config.yaml
n_layer: 13
d_model: 128
n_head: 4
n_kv_head: 2
head_dim: 32
d_mlp: 512
vocab_size: 5698
activation: "gelu"
norm: "layernorm"
norm_place: "pre"
norm_eps: 1e-05
positions: "learned"
qk_norm: false
attn_scale: 0.177
bias: "none"
tie_embeddings: true
parallel_block: false
init: "normal"
init_std_qkv: 0.0322
init_std_o: 0.0
init_std_up: 0.0322
init_std_down: 0.0
optimizer: "adamw"
lr: 0.00407
lr_mult_qkv: 0.4
beta1: 0.9
beta2: 0.95
lr_head: 0.00791
grad_clip: 1.0
warmup_steps: 217
schedule: "wsd"
decay_fraction: 0.619
decay_shape: "linear"
final_lr_fraction: 0.0
batch_tokens: 32768
seq_len: 512
doc_mask: true
train_tokens: 107400000
steps: 3278
dataset: "wikipedia_en"
Each number is 128 + 32 x the weight over its row's rms, rounded and kept within 0 to 255. Layers, rows and columns count from 0. Numbers have three digits each. The size before them is the row's rms in percent of the matrix's.

# k: layer 6 attention key, 64x128, rms 0.0741, rows 34-63, columns 0-31
# q: layer 6 attention query, 128x128, rms 0.0833, rows 67-95,99-127, columns 0-31
# v: layer 6 attention value, 64x128, rms 0.0662, rows 32-63, columns 0-31
# o: layer 6 attention output (transposed), 128x128, rms 0.158, rows 64-127, columns 0-31
# up: layer 6 MLP up, 512x128, rms 0.163, rows 0-87, columns 0-31
# down: layer 6 MLP down (transposed), 512x128, rms 0.15, rows 0-87, columns 0-31
k34 107:134070115119128130170118108182134151117099078149087101119171162121100114130097136159255090104156
q67 095:136147179115100095112116161148117193204131172110122141108143087147028107096131101066076140128072
q99 122:110125163132119084108106179115124202147152165141166169115123137127054111076097080111093132140090
k35 092:136159143125139108038124123088115127152156150153217130117135107145156149115136123135000137121079
q68 083:137147162105029142095102162112118070182114115108155118118180126127116179159176126143115140172149
q100 101:094104100106058174087115152142129041180129143156108105167153076166081155136127133120115177119146
k36 105:125136156144154101136115131129129147139184102136156090085117122090110122110143135141171157184151
q69 099:138159070187091143104110117060122142118134079108129104140111156129114169151164145128100131193169
q101 143:140177126165069162092120138065135159093125071083126099121105141128118193178176129133099091178179
k37 107:109132122176126122141154123100115128141148094107148093118144134115103109124122160123255131180160
q70 098:102096135123158114161131188085098157141156174132105185132179073152125103107122120114149144088058
q102 102:116104123098173102147144152066130133117156206138078158153116100173146140112100164125148147089071
k38 099:139130170129149119058096150126128135108147190127139174117133125117121138137168111151000127111054
q71 093:140158115133177139134078093084093123113162135106110141079122120129131139103090097136148185216143
q103 113:166186138177159164145079141055095114075124177111164150088131118135124122128108082149128177252130
k39 104:109093082127130098128162109114117097167161121138150173126088133117130181166173135093017152125117
q72 096:130133120181095091116096144040100101023123146130163132123065113134081134081163100127098167142099
q104 121:144161097176095112070101133038106095036118147106135113146030123156099173117161080133088157169117
k40 127:152160114135117128136154139110109128108071136120096130138173164100113130152135158120036093147108
q73 090:098153086151162139156148113128108100066127142117073111153152129105145096143137206153128118103094
q105 132:108154086141131170136162098122143075060116120108102122159154132163171096129159174142143144122119
k41 101:107168139143160122198164152135152157126102146115041149142105101110139130146126130150255062106153
q74 104:165100090103183114122117169179098111104122163141166134136076102117124123092108094120128144091132
q106 144:120103101106224092143141141204116041115157167150119104137074072146094120111124115121128142065122
k42 107:156155096091153162075122086130146097090108155115129138119118161120193100146113117132000117100130
q75 089:125114113173077045196134211110110163140145147150160170104117130067089161111131117126164117103086
q107 117:136121110171062059130142199089170130125157181142170141156071117126113142118142079144171120137079
k43 095:178131157126192157082116137109056180143127167123162166107163156138187110143110113115006149116087
q76 090:086141141138102116136104151078095174141099120143169112095102119114117217134133107073161124208160
q108 125:137144154130082122106081165062089158086103109099177128075118147095118208133118102115162122219147
k44 112:116113078139097106114137109072109147131157117131205172140125094061100153132134152113040182131161
q77 095:086113103051162161110098108132099142127146104128177100128058100108093153099052096092103160146149
q109 128:118114098062164148113138123160106104115118110172181128094110109101096138131062172114104188144118
k45 102:123143115103150134112083139160181098134117172124162130199099146139112102153172112128000158084185
q78 077:149142151146129109141128195083143180169127120158164117148074179104182155093127110047101140154081
q110 122:116095136113124059115081140081105151125127164156170135092089142083166182087091097104121139107102
k46 096:138127139147122115097111129124111169119102149123189147151121140125068119126134113120000134124110
q79 097:104076155084172128134134164141124219182180153149166116122129143129154172085142082085118168134116
q111 133:119088140082200120130109146125116143127161161191163157074124120144175164102108110123143201151088
k47 092:107116116113104116073102125117099155156148165126186153169077119125122123144127109116000130115149
q80 080:061150139098160166172145118095155090030120127104131109139087160118167110142140156120129118162172
q112 105:114159143052149172127175125167146111008134082072120116118120182106174146155115177133121141150159
k48 106:107131014156149134141108151121139096120080167152075082150094075159067107106151148156228091056173
q81 098:149110074130175108167141139104080150085117156124149092102098118106143130110119100095138134118146
q113 138:155119069125212122163170118141108084096100180115129081133072113160133145136126139101137119075145
k49 109:142147103138183183077143121134116097080136150100117159137079111119198105170115125142006124090110
q82 102:135138102130092121121094112166161045037074099114067126133117098114084061118145125184147140116158
q114 132:119139095111133124130084089136148078030087095123060100156115102145079050108152111160140133096151
k50 121:099144137117136075204148132153147042101120136100044134138143132098098110153140126127172155140101
q83 072:121080124148103097169129153140091213156110128146155183103187141121142083127122166132120060046080
q115 113:149145131140105134167140142137137203218119114116070131135162158150134068154154159121107045079093
k51 098:126080176113139138151175136151155134097148126138108115112130135141155137109105127136218100101094
q84 096:151115121117073080159120135137152145038141069087112122119145139109128092138144102111123089056135
q116 115:135116113094098077145103120161156082056154061116095112153109124138129091114143081082149111077146
k52 115:123130093089140105131133110112084098042093173073131090165114168113152112125127142076062068043119
q85 086:144173109137245194109104106160138068138137145149062090151072108182147084139112161068102139130137
q117 132:121162100152242174132083098167125069102104149152129132109109084171119077129117125102123132092142
k53 124:169181149048159134141152066146124032065096142095087093188078083160196131164153077095080170093177
q86 094:163095115132175159108121157117098126137120136134167133140066115097166142102136080128156155159211
q118 148:132119117141191145124098134091098106147146160151167164126063109118160139108104092127156168159159
k54 098:146136117111156147085125119090118142115145169127154135115117138158116147129109118127000153149123
q87 086:163114074081124134133092175112132100074092104147154126129115147101151121154085123105108160127151
q119 108:172148124066149125100084118118113097042119087119103098183155118122147092109089088103102132106167
k55 115:116160102141157110131145108117113123071057161082131034136069174151098150146120137087011110087088
q88 093:169100127113133117165134116139107194149166124124187120132159173112108142104105124111111088095095
q120 110:155128129108151134141135117096125129170135089089158110127200132131158109109131112127105136106076
k56 105:126073127135122140109147134132084198181181139129171089129087163122138149124094133093015041098128
q89 089:105134153138077089141110153068106139119103107059108179132165102127079120126122114102141196167070
q121 125:098153153158070111132093126053120136062144115077151145111157146114099104103106093144141181180081
k57 109:115103134105101072101094171095107152140177151151173183120130154076074164104159133121044081091092
q90 101:122156105157105139115129077147152072108095118110098117182093155178128097148152174153094113139128
q122 107:074177096177088114143122085162178125143143130102132132162100139142085085130146133125106124126169
k58 089:129136145133101127166113149145130096125090094129036090098187141093120140119136124175255118117129
q91 083:134096123127122180102133154085169076041114080149115084155088114135145145153126124098126164124163
q123 128:099137105116144179086159090123141073029117104118104098140082133171144132109113124119116132127188
k59 102:141167125129159125182153130155099112077073089107082064125155128086103119169144154120234111111165
q92 101:078132127165128171124128097127129163218157110128124120144129130162126171137126155164092102147107
q124 128:116142140180114175127134132142129166211162129136160126116167121135135176167144168156101125145129
k60 100:124144158153124154160128162138129148187163111173113113120147137135144115120131113127255131161183
q93 094:126107139056213089126135106200155106136161096107129106125132150136085161114094101110107115115156
q125 133:119111113069181076133083111215154110138147104125146104146145153097093122096103103120115145063172
k61 115:120128104101122162118141102196121083123111095130164063156157151140134110148110127117045117080175
q94 095:137126120127139161100161086128096186232159125136160117125122150135148148133151131099114101169157
q126 115:144086138160128174162127125098118185201139144128187117086131130120126152139156135153122124188186
k62 118:114119127123130177098142125149106151188188096154186111145155126128156154138090119125163127152162
q95 098:162102148102187109163167159076125082151145160140110136144086070146201119129140073112127174133144
q127 122:158113131078214147084205125127100075155140173148084130147068049208163146120080079133133176194152
k63 115:135130094129175181142090106113104088141117138124162111100122123148161120158146127121021174104114
v32 108:046105127098206125127086139136141168143156148103088142126124168155113136150163143160106110137207
o64 095:125128159137086105139107161085133153129116085098151141088181150130171122143142113130162105119151
o96 117:112110152094101101134138153090118143127127068087146109114165169119177144139160159137145123130140
v33 106:145107109177081161103132083069129064102144194152118149107121128178158168148060101179138164201108
o65 109:133106158110092140216114090248139115142169081155121125148171112131131131085100119090111125080132
o97 114:119099169055104160199101093240164149156186106173107103153140122120122127080098129117120123103121
v34 110:188175143172079073129170123175070124110129090131124150115127097093156184137139153083131096077134
o66 090:192153113141171155109168149109122082183131162104087137099145081131155057129140156133098121112124
o98 121:206187097183155135119149161086073090144123147103112184094166079111142069121152146110109127107152
v35 114:133136119130104136144111075099109206153134146073156152175127140116137134097129114079149081126162
o67 092:126106123095160120152112084174153061084121115144137156126111121137141089164155116139169135137160
o99 124:114115127071141103145109080135114086104113100121180118144121127148139082179131111118169119149136
v36 109:131089087088144170173108068049114132126133148185134125188130141137148114145168093047140146123116
o68 093:143092125076111160107130090204145118102105163165106050155146173138118137117130085110088157117145
o100 114:096080125058102157116093074177132138138113156157125041177121171157118128127124104096125138149117
v37 105:219130183109120082122242160185075104135114048108099108133124162078143198134115190073123101089111
o69 095:189092149170157081139194175085095084147135174105095112103155076117119113123160148121148115163041
o101 111:202137145201172101136174200093070064103117187104112177085148071110121114110161099115126116159113
v38 112:138097147012152128152151159051157167095152065106128121147129168135106145109184140142122047135170
o70 115:129122126105128110093137131118141149061109170094101159117136151151080104139172135154149165187054
o102 118:124110136065142092101144117117131137114099158089149118122143169177077110150167138151118177177067
v39 104:161104152110180132143124145195176114116139070175093143107144094145116112140148138144105205114162
o71 089:147123125177074086100141121147114141071115120104167183103152121113162142124149102141145121153092
o103 115:158110118168079082113138111177140155097102101117141162113147153114150146106165142130144121111120
v40 103:156214126170090135161105073040099117118098118088161156088122132155113126184168063143130140137103
o72 105:120106139102120135146120150198180083079122174161079138133139119134096142100131112182114177106089
o104 096:121128097151094121099100147188127091107135155157144107149087149183079156119115115194118156122080
v41 116:173136156123150148129207107161081056113111101177131141132115052102133146104165137144125125161109
o73 100:170129112139099155106133129136118151089162128131086158070165086104058141089141128165121181158097
o105 125:189127120145105111124127106150117147132167090130107135104221097090019084091148138148124158111119
v42 106:109066103127157091130157139110154106138114156147122093150177154131102091148149185124126128116071
o74 105:110133137075119127146102110076091145133117123157196071143103142130109230144127104094141158226145
o106 114:116107171067128123178097116089121111123108163146146061134119124121075180144131096112118137205132
v43 112:168118164145158114084191146106081144087183119168134139154138119128126196140121194115130124132119
o75 104:185103175173093097117130097177122148125165168136179112163203101140164110133144084109110096083078
o107 119:157159194204122077155133130143138136098126117116192130146206115122114096144180069120120119079065
v44 096:120128085092168132165113093127146191172111098114122108170091186091120114143178119051146094092122
o76 097:112138096094118076080087120102144082042095139110137154135125187118104134161156092144109179195134
o108 102:100117085100097038062080099101122068069102106094155105140132185146109113184163114133120136191113
v45 104:205151117144065148169113211136123144125108142107113155123177043118142020154117100159126123152107
o77 104:089147095124152163107152151137112095028139145144124136147110114117103144139195116125131155138169
o109 103:114138089168138164094142116159078081082117099136140090134133109147090139113161114080132150103170
v46 112:129079102138150109102081127167124109172165141128112109160131148149101091085130197105139117101167
o78 090:160147107150116083090118116114105145064128102127183175126111124144182181153124138117138103178163
o110 125:147117113126087076142120127150138146081102106128139152115128125122188132142131157118133093167189
v47 095:027131149167148131094118086162097151190095149081149102138143065110083092089134133096119128136123
o79 085:126151111141148129179114141023078185134139153109126197137091112077120154131125137158167138151129
o111 097:143127116133140123166165108033098164113141120080101185168118084064106109141121141145142140117126
v48 115:112128136186122140104102160155119058134102165171104128071123101161127094124132117141148138131103
o80 108:117163170159120202135121122110139126116184124155083138058123062151075169103105132107131121118217
o112 132:125146157178093193124095130149122146118183121168070114063135068126072143106108143097119132100232
v49 115:055122123167146146130133119117191146090151183128134111107142119195124116167092169128147154148103
o81 108:087167164071106117146061109134126095142125092118163142142133165133108196116090082110090168096125
o113 118:076158176063101117151082097067105115163154098120148120144112180118089194125097128120110142102097
v50 117:186111150067134128109164079073051072158070164133122139173122123092110131107125126121132148126157
o82 120:181057136170083118134173135215130173077125169135143066152154115098123093154133142120130078089058
o114 116:156071120161083115122172140215150174067113203165155113167125115104153108126158098108114097118062
v51 097:146106122111134105173183097094135134112061149106133106155111156162145169187161149176132080127142
o83 092:126061139108111043136135101182137040081059088141167082144156159154157091160123122152112148135078
o115 091:112076136121130072124123147124106065104065145137188096129121175168146121162127117167126099181080
v52 101:131140138100152116139175085121117129124106137171175074122135126095127173190101144131117181114103
o84 094:142089143112122118160160149138097105208088124086137066140142168100141118082093112136160163075058
o116 105:153118127121125131152156145106084129209096172104138125153091183094156145084123121138152145089042
v53 106:170170164136047083097140152117101132117127121086146135133112084114121136149119046110119149160126
o85 103:115101145147138099152146136224157098156139164147078170166142080116175065093148115147161104083117
o117 118:116122114167160118116145138218148096121113127119115200173121074126179080087145123135153115112107
v54 112:152136158084161137167108146071118125130114113150092143157146187115137137143105064160127101121165
o86 105:053106113135115115104151098251139119121145112152118103146094146137178090097139123123163129112138
o118 120:043094133104122125101132105228150134138129109164119094142074162176188140105144132139170112143108
v55 102:161134108150090162118134156100093094138114121140150157098114133095117110124073118134121154140094
o87 090:088148144161155191115153117161145196120185145133096109138145089111119097137150138108139125074159
o119 116:071159153202163210100169089170140178112170112136091132131138094118116116117150126105139162078125
v56 113:173143122130135134091148135099111054129131123172177135106141088141091132111161127089137170140088
o88 109:166138169133106140139146109164154126068185189164097163127175068119082195101140097159144149149112
o120 107:170142162182094127135124107200136123077168128139105138146190078102022153114150121134130155100142
v57 097:137126169106134165111152162095122086145117056138119146069143144147080119150089119158118124174129
o89 090:143141126189088131082171133123124207108172145131109151078170100086115119118169123143117113107080
o121 111:109137138190111141083207120158160171099157093114077126099172105096099123130161124164125158104055
v58 100:067113107061142159156183085112136164108135175082152113133139112155113170154105102151115133115140
o90 080:105097172115100136160134109110145118199120143089122100142180138106119082117142078159154150062093
o122 110:089098183076131123135155081080130129175137133088142094177148171101119103146135104161140152079047
v59 105:149153129106126123141105097081189140106181097110162146146143132113129104109148104090128138172107
o91 102:093162128079113103095093113133144169114163154135147193177087144124142164103142122111140150188118
o123 104:086153136086121085110073084146168126128149108113118158189095132149111152111142162125135145117099
v60 112:156100151184112141126125093142113094155129150097090131146133117129153063118104152088143152082134
o92 105:145118084122120124083151111120081098062117121148196093153087138144159163165149153097138088163204
o124 112:150086100129082116114137112164107107072106122138153095125116120127161123130128131104149061157207
v61 125:119116125150111089145032153126186204134117140118143133110136172156144152159166152064128099079134
o93 107:078132184078164098150095105094122101213111153154125154126111123181194132124107099080135157118162
o125 134:081156157108169136141096138071080085171097165127122172117061112190207166143112124067146173135189
v62 112:133113110123148126150087166105175150050164088129161126131149107146046091095128151114105161181154
o94 099:128129128132098138076100144102127210184102113117118114145142161140104119132142151122168107132126
o126 119:122127117108125164108130135116149174195090106102122121136135162131114148148106158129151153117129
v63 101:124148095163142129148140110118113133175103178122101136170160098140171130147136111123139105135098
o95 092:122137160122138108193114114160166041070155125197146085145130093156105143149151088141130123134188
o127 104:114123186129127114160096114129148059056173116177167070154130090159089117152146074137141101152149
up0 098:117137137139106194098180143082135117031104116077092109191104111117121090112142175098108127217134
down0 101:092141129123117182172154145054090117136117144079118129190106118107136156154169106137145117146157
up1 099:123149145124169136115116155153191063069164106119116108113096132174122088170124173146119182101114
down1 094:151139182173136118131134124117167151093150124085185146131144176134144124126157140123138130161099
up2 100:130168063115209154134126101168168085067099108130084107154089084135116119129160135164106156122120
down2 111:178153122152119121084127125152158130109145150103057080161131132126170090193079132126066095135112
up3 089:095132101110074144126113061104174104096143109140149116124130132079137154187124161149103126167156
down3 078:222102137133142099157126184129124193117187075153112089108137133086118114110119157157164092119153
up4 098:082126045073146141087142170119132115145109126124088072115101128148088082151134177147099141111112
down4 095:084170112145132132157119126113108126104127137137150206167149081140135171215054086097142078098079
up5 081:169118118153093141104143081074120153111070152118070115131119199160162142198181152128106087083085
down5 086:078141136117176133210106173108080094150124101111173124103213113129096143208119170129128121139105
up6 085:117139139159137149120082127062100166157126173157119108143105062214111099118152153019145080108148
down6 070:129093159154146091160141155134098112163117141123102125108178146075172148153109104172142163131133
up7 108:159104119124151161114166121138149143095104077119118142140132150159073137148167137143088116168124
down7 101:143081190055141165111175138160140127128133143133090193109132157151173123097178087133115147127122
up8 106:145157121151076151122149145158144156055103076104125068144102100134136128088163119162090123140139
down8 096:183142125120133151087160090164072083179172160144104160120139176093140068123117202118098108065088
up9 105:165130106184174129106118100113143109101105088129100124152097130134165128148102149124109114102109
down9 107:138115189163161109104132107094119115104150133126199165137122112157146139124126110092147153140076
up10 112:095132112159124111095154112126097163112121094085114131137102153120156150127162133071146112152129
down10 099:118154107098191126134137079105141098129136212119109145137165176150123126085173124158139126111154
up11 115:109105130167107130105138151099142150178108098092104079154135106121123045140151171155072123187121
down11 111:138139131108137124160110120172108133138115134115175164193111144115141159126140069130178158121130
up12 090:131115101161087077115115118192130127182125179121076097191135074130166096110162111046147094096146
down12 089:074133155089181142127041112072119089093101135120101082157142139140159121114084127144092155144106
up13 129:099156121123132174141094089150169144105109126133122124136129112187129086110139202102128103101112
down13 136:126089129138154137151145115159113152149124121107135126089140094151124117147174118127181134134145
up14 088:147166096117081107111115151126129129085131154154100080223059176108105127126087122147143128150161
down14 082:123130135133160132156124124127171147124154241123170114068093122140107131153152098194209136116144
up15 102:101186108165136133130118159074123100134068114140130142128120170051148130128189169172143133139121
down15 110:143093164124184089159140129124084154110124183085125139142125088131113110123108125187137084132146
up16 089:138182135102110119123095128131134088134099109125136143122081119111130150144114107149135161135175
down16 088:073092129122088090108137145122130137234165115126183155120190133129143156222169148141098134133111
up17 103:110127100115163166058108123127171138145162131135089117146099121075157114107172122143109099096217
down17 115:100138164125125164139085143118110159122088103119125106109155131164101138135150021162162122137136
up18 106:157186094172103157112163110104094113048143132114123139133103104076122136155135140116134147146098
down18 105:094125148131138111102126155095124155072124182108089124143183099118146145142167136135162157131141
up19 104:097194105173120138124099155131168098155083157109072116151082200126079109150184123077114152108132
down19 110:133165137180078068128149103094143137119092157121043161085145191119148117162142124114152120149119
up20 098:122213103123124176093096126151152048166127111116093128188150135136169068109113117076148095106098
down20 095:114109172139117106137125067122109134145136079099158121126101129110081169139104084148133137139162
up21 092:104131141090182177163132067171101126136151150128152129101143160091198144122121177172144144118114
down21 091:104113172143201122157139108119104097129152151151142151089143125166116132216153157140160178173163
up22 086:172106104196113127066113125138157154094064072139157121087090152082122108111112149143125072122165
down22 079:141146137107097150118136187111131156160135136195121112125143139146128149122094130106134158144083
up23 091:097142136100063113093151173128203101109100109112089072148143095124075122098168161100148093141156
down23 085:096060091173133128147091147172118174083101120119139069072140099133128141129099156216182096110136
up24 109:119162141077113137130101121172190132182110085111106127141112123132143109125209125160109066140148
down24 103:120127146137209133113145123141113157149120190179123165107121080143151136151143097146079076168129
up25 090:129196124157172107109092050183206039170089117118158117177132180093158133110101110165144075136125
down25 073:136074107101129122176128108142128174169108123102146103139116125134184128154164177102129133130168
up26 107:123149106203142105150129127083111177088086091108118153143090180076133081170150190146121077176127
down26 110:172130137156074096098125120115098128209136088155066136122145151183102132213115093118142146111115
up27 102:142147137159149135146148102132144149114113175070061123135137147180096061079188108063131089175155
down27 092:130147166123116148102192149104105155089041132165111120110168117089074115107127166140085163119148
up28 097:095148127164100141139166167095126181115135135093100135130094118095095124125114139050133083145112
down28 095:091107110134089104116143170075179111159118133137118148148141116126089164088186101059133089101193
up29 109:165172130165135188147148123105093131096115148122116147136010099129120133126108130065119076091112
down29 109:154137163080140165118125134146173149084089177154113145065147143109071095175111121087176084098063
up30 100:202187103177111201107117113096175049095099154136153130133113104153169056126145122103107169117148
down30 098:135162146167124112175040115143069182141122082117133162068132114131131148166133150065129126124092
up31 102:179218157120110131157133122089172098095148106123117139149136150120116114126148137121106152130097
down31 085:164084120128147140096172184158139121099140137113140115173140076142186109067159139134135084120114
up32 099:107154113185122118092089045102126098092077123121146144149086164126163152142118134095128154122128
down32 103:120141109120103163136095156110146128160218134147157153070121114146197071205167169089116134143115
up33 093:080141081114177145090187105129128137155153109117118083111133095154100148199156194082074111190132
down33 094:126072155161178096101212141165144093168165160112153139096122160145126195193181069092134129137084
up34 090:155145118212106176128150196078143151158081123179089115167146119148155143113127173127131076116144
down34 088:191086098152141066129178088204121059095101144105148157158099112120116088107185151138156106134171
up35 089:149118148160099135118107106052145160090159209091101141127142148109112094118176155153142160144096
down35 090:159084120152139161117246159148107147165143097075139116091181070131144129110167130113093143144106
up36 113:077112099154095112147166141175187108117146101103150108149128150144128121147145114065095161168163
down36 115:059120174118174092128130160169144165131153152103138138157132092140155119112138188128101108040110
up37 104:105179157114109126128115151110128139170082092106112099188076209111158110154127187132150116128117
down37 122:087169136188071056109109119063103111133111125144134143120165109123145126174173147140122054213131
up38 099:105147119150095137101102136140245102100115142113104102122106202180183056176101132136127105101189
down38 100:140147110115128119124141192113141206152119152132124091164062088109092134145121168131119133080137
up39 097:185166118154127142148064103098157104105150071138121115132133134076183149128200094146112055075121
down39 092:148149156150184059131125154109182131138068100144100138184144104127096127204122122098088143113114
up40 098:113128112123106137134131041059133098183042146109079104154132125139104110150172102139140150188139
down40 082:184131129164117177157094141158124159118139138057153093187095123110154104136154122109139048111158
up41 099:110134128123162123139185123099134135183101133108139052229085111157116119069211103098117103131154
down41 090:100097118076099123139100151180159112137143157206154134150127141105154143113203220155113155116127
up42 106:134144062156146146121152140189132137156110105144128110117141138063135118113096092174118083170141
down42 099:131159161074129143155156153142131130161069171115101135151126094173136119072127153086124156109106
up43 101:191103168083102129123220183121146064106102166149076120146111127138134167121149145147154128090125
down43 106:150123131124119154101027104145087127156162170152087083155089088100143089167134157156125159115123
up44 090:100111105172155162107132145135141116106121162127121095115064156181110096143115133133112111091102
down44 089:095101111059096079199083190168098174150131067132179132136162124095083118075121173105133168150133
up45 113:193117121184171157107125082105103133109048128152136123135095151091093142116168166126145098145198
down45 122:134141164166131133075091150156104121087123136110084074098127096119109143163119138116099090061121
up46 104:109104092110105138114177102153194147122078152083146090139140139112109032127120156081122171083124
down46 116:126131121145116099139105108128151110142150111159144066038169126143136155152143104129207147139175
up47 086:162142136102136184140127118137127096116151158077058138123105119176153127127170120157016128125122
down47 086:086138114051150120108141172154120157119185089084120156088134100093152130113137124092131147196143
up48 097:136138110082061173085149086097121134142100098138101114222122165133178087138128161131076023171136
down48 105:134150125115075132137150142162061176152152112132145175130142155115127132137094107135116063115091
up49 088:121156096126127199089113132090142135152106075126100071129141093147084137155137113123105142184134
down49 104:113191108119089122144140138109180133145162142154049100114176135132043064191120163107156158131119
up50 097:104137059092149132129165112132140143137127160151110100116105106099115105161089163101112058120153
down50 085:143124154086174198161134172152140082110113131166105113180164143139164142100107199124148141125154
up51 106:103126086144158166111109085125129124045122126118089154151122122139089096128109140178137102110121
down51 106:100131110061117135176084154103123116131080094179138136102122128110113149103123160139153146157156
up52 110:134114111155126142127131138182181131104163031092096100143113159219147086092137145131063141189121
down52 104:163163111117121119128139129156148115127107127085098109087160167074125100134182126107138104133061
up53 109:170127115180165150079155064046113164098123106109053116184129126128153115143118153124104141130122
down53 115:140151118050107149111128164124070085119097099173190159157069090084094122059148146067166178162100
up54 089:172108108112089169096147119070142115093143115157121087145120151155144160171122140089097097172134
down54 087:107104198116104124123214127122141091130161099130121135077124067134151138086125116139142127117163
up55 093:110134079141127129099117151186157133138060119137152083125125179122068092121137160117130161087113
down55 089:155132207111153037138127105100130094152203089169090119093175099134135092167140164104133168150123
up56 103:207173060084149173100136153109174141163120141106064108163124219136160106166121153130129106164173
down56 099:157119065123145124175141155189106191106164093143161115141060103128142139122096161159131102190147
up57 076:103120081106146160129108083133088136177164148124165127159102089140139126111107100116146125134177
down57 082:118135135155122118160143121135105097131099093134091141078185138128202179106092149097169156151131
up58 089:073124133193092172107132031087127163168119118136168104108125125162098127121148109153157123192082
down58 093:093187108132135117130126139149143155123091135144137177127132136098131064187110169106112107153164
up59 095:137225129181099127153128157146099114162122146150129135111180098104129117150131134059155110127067
down59 093:173129184165130102089151123102177108110140092122093122103139115120167106197083043109092121149164
up60 095:178163110203123107184086101118118159149121086088035098144140110179074156140130118098088112086125
down60 089:093131160145138103119166185144187129110104136125085140096252141082125130168091165083161137071123
up61 119:084117140170154166125155148160149108115135096087127095143114132162102050121145191124080117100129
down61 122:123118137113129123110132155155141135131148156121136077080092146140217132185129011144129154138110
up62 102:115145122086097183096133096159155132097155192144117073150069156146122141179123125066113130174149
down62 110:172101170126098112127108141113148155121120126065139099084113135123121071105120136199140152136099
up63 089:058113107123099167134110098101133102149144148163125101176095179125074145139171141142149063146168
down63 080:113101120130122153195110205118183178163140108107126167126138179106133148119090099143110095114132
up64 106:159151164163138166117142121145155083194165121133084071116122131190092054110149153122087124068102
down64 119:145164132111109084146189210083147100191124068092106086069099171094122084137122111127106133138129
up65 105:110147082143091117146124072152153125114131179057164125162144124089216116101107136062137151088204
down65 107:119098160154110176187131108137136095125145098091090103136141182163126109088198167112146210092104
up66 095:170157040144136154125194132083166128165139132149117107188130081148124026135109143099091095123115
down66 099:145134089113115121140092123114123113094099099153136217170179164145101116088132125115128140097209
up67 093:106118093158124122098125116111113173112049154156136125120126140083080147114155090172142059146168
down67 106:138120136189122184121090159108141121136172162098139131123175144090030097195118114165148131149079
up68 092:102134131126083103069128086162171114094115082073094116123063172143115130115125100152122101125116
down68 077:111145148100171144105111173140106122120115182230173150121101164139096102157145095156116152147145
up69 096:079122136137133109110162159148118177100155126126080106158129106162087078118162162129042068133161
down69 099:106143139119147109125112095160129118194171180179149170089097109061119132097184119111128118192075
up70 092:130140100151117118105127125089114151103107103155154125106100199211222110133096148112151129087107
down70 091:158090114167159154121112129171144125151097144101153176126171069071067121074111167115096131133140
up71 084:117184144165108132059122090113195063089093122038139066123139113141135108169123126184064129112118
down71 104:115172107148092187166129115119164092096109142063088076197126141147133061137127127110179108170150
up72 106:103136127177046120143131144106152147175054150141101150151138152086100112137167223089120110121131
down72 116:090145111135137087129107123121109089120144133122187092041092191122141172120134086120134154183136
up73 129:130145084164168147146142102131113119105107121105085129136122213159181127159127186094137143128155
down73 133:128156132125173185077185139065107159112130048132084141136137155103115090176126092081134165127190
up74 113:127142138157087143122168116109145145109127081086066085152092113157158115121124162097147065111169
down74 122:125110062163119136040121096133119108149101079138137122109090128138115166093166160116173133140111
up75 106:169151087121073185072184122111156031103151129069108141168139161127139137130109128136114146127099
down75 096:151154079085105155157084147190066128071111158146137099161074097108114146123080110174136139105050
up76 109:134233111174100123084157108142083130189087148098082113154115177082099109202168145101108136100131
down76 101:091143130129153065096146093176190105105152030165160121071130137154085176117155116165110087093146
up77 103:095118092169174163113151107138140067172134131130038110162098122193129134150135148176111168077130
down77 106:177139160142104042138176101105060158118198145129155104138143137133166097186104063147144158114127
up78 075:130149136134105122088128172153177140115141088088107116126139151093093102148139170131085089100141
down78 076:087124119095093128123116066130115177104185162206089132107145140122125150135150100114134144146089
up79 088:100165086142089176099120162100094096112111152124150123158076169101119161110117176119131111122117
down79 085:155160162100122126091092071131118189117083063217154116087126121166103110149089195100159170171093
up80 091:196107102123096146088116171129138115111135117113082101104136189213124104153137139169117171179107
down80 093:123122103087165089147129147154142118137114107125099149124101105148148104124109121123160139131148
up81 097:139132142227161125091106093089163182076079126165114118147122124167139070095182131140149150073092
down81 095:098123137080150142153158199095121118148131078140153072157142129135096136108145107098099080178141
up82 108:181152064150146149108098118155162190053122035091121071103128112137097129114137181119133112129106
down82 114:160104138123166170081160120102140106157139093119171181080113121120116101115140099132168096128120
up83 103:139136118166130181108173133121184105101134084112077078170112163113152093163163151149130125117212
down83 093:125154142134148135161122089158151062116071145095142097153127120112129098102091129103209123130137
up84 093:108148097134156156139143104097135114110120050110100103118130152146113121149131185063105126131104
down84 087:116124126129171161179140140198183127148132147131097157139132121114117167150143099114104136081148
up85 105:171098145142135161077193105135139119081108178107091100149141155160118143186110154136124109161195
down85 099:105104139087161126119086159089102142122141103068162113149139123085099148117088082101181179111135
up86 103:078250124100043126067134117154109165174155083106141087119026128097124133112134156108137148117131
down86 092:148132136109128118125111154115154110108123169095191050130137125135124142129118125083084151074097
up87 087:200150096121158145121203062128117074066065087117082137154107109180155143144115123092172109117116
down87 085:082117108087151107134084154084099196112157119108159170115135144067081118200188199140143166114128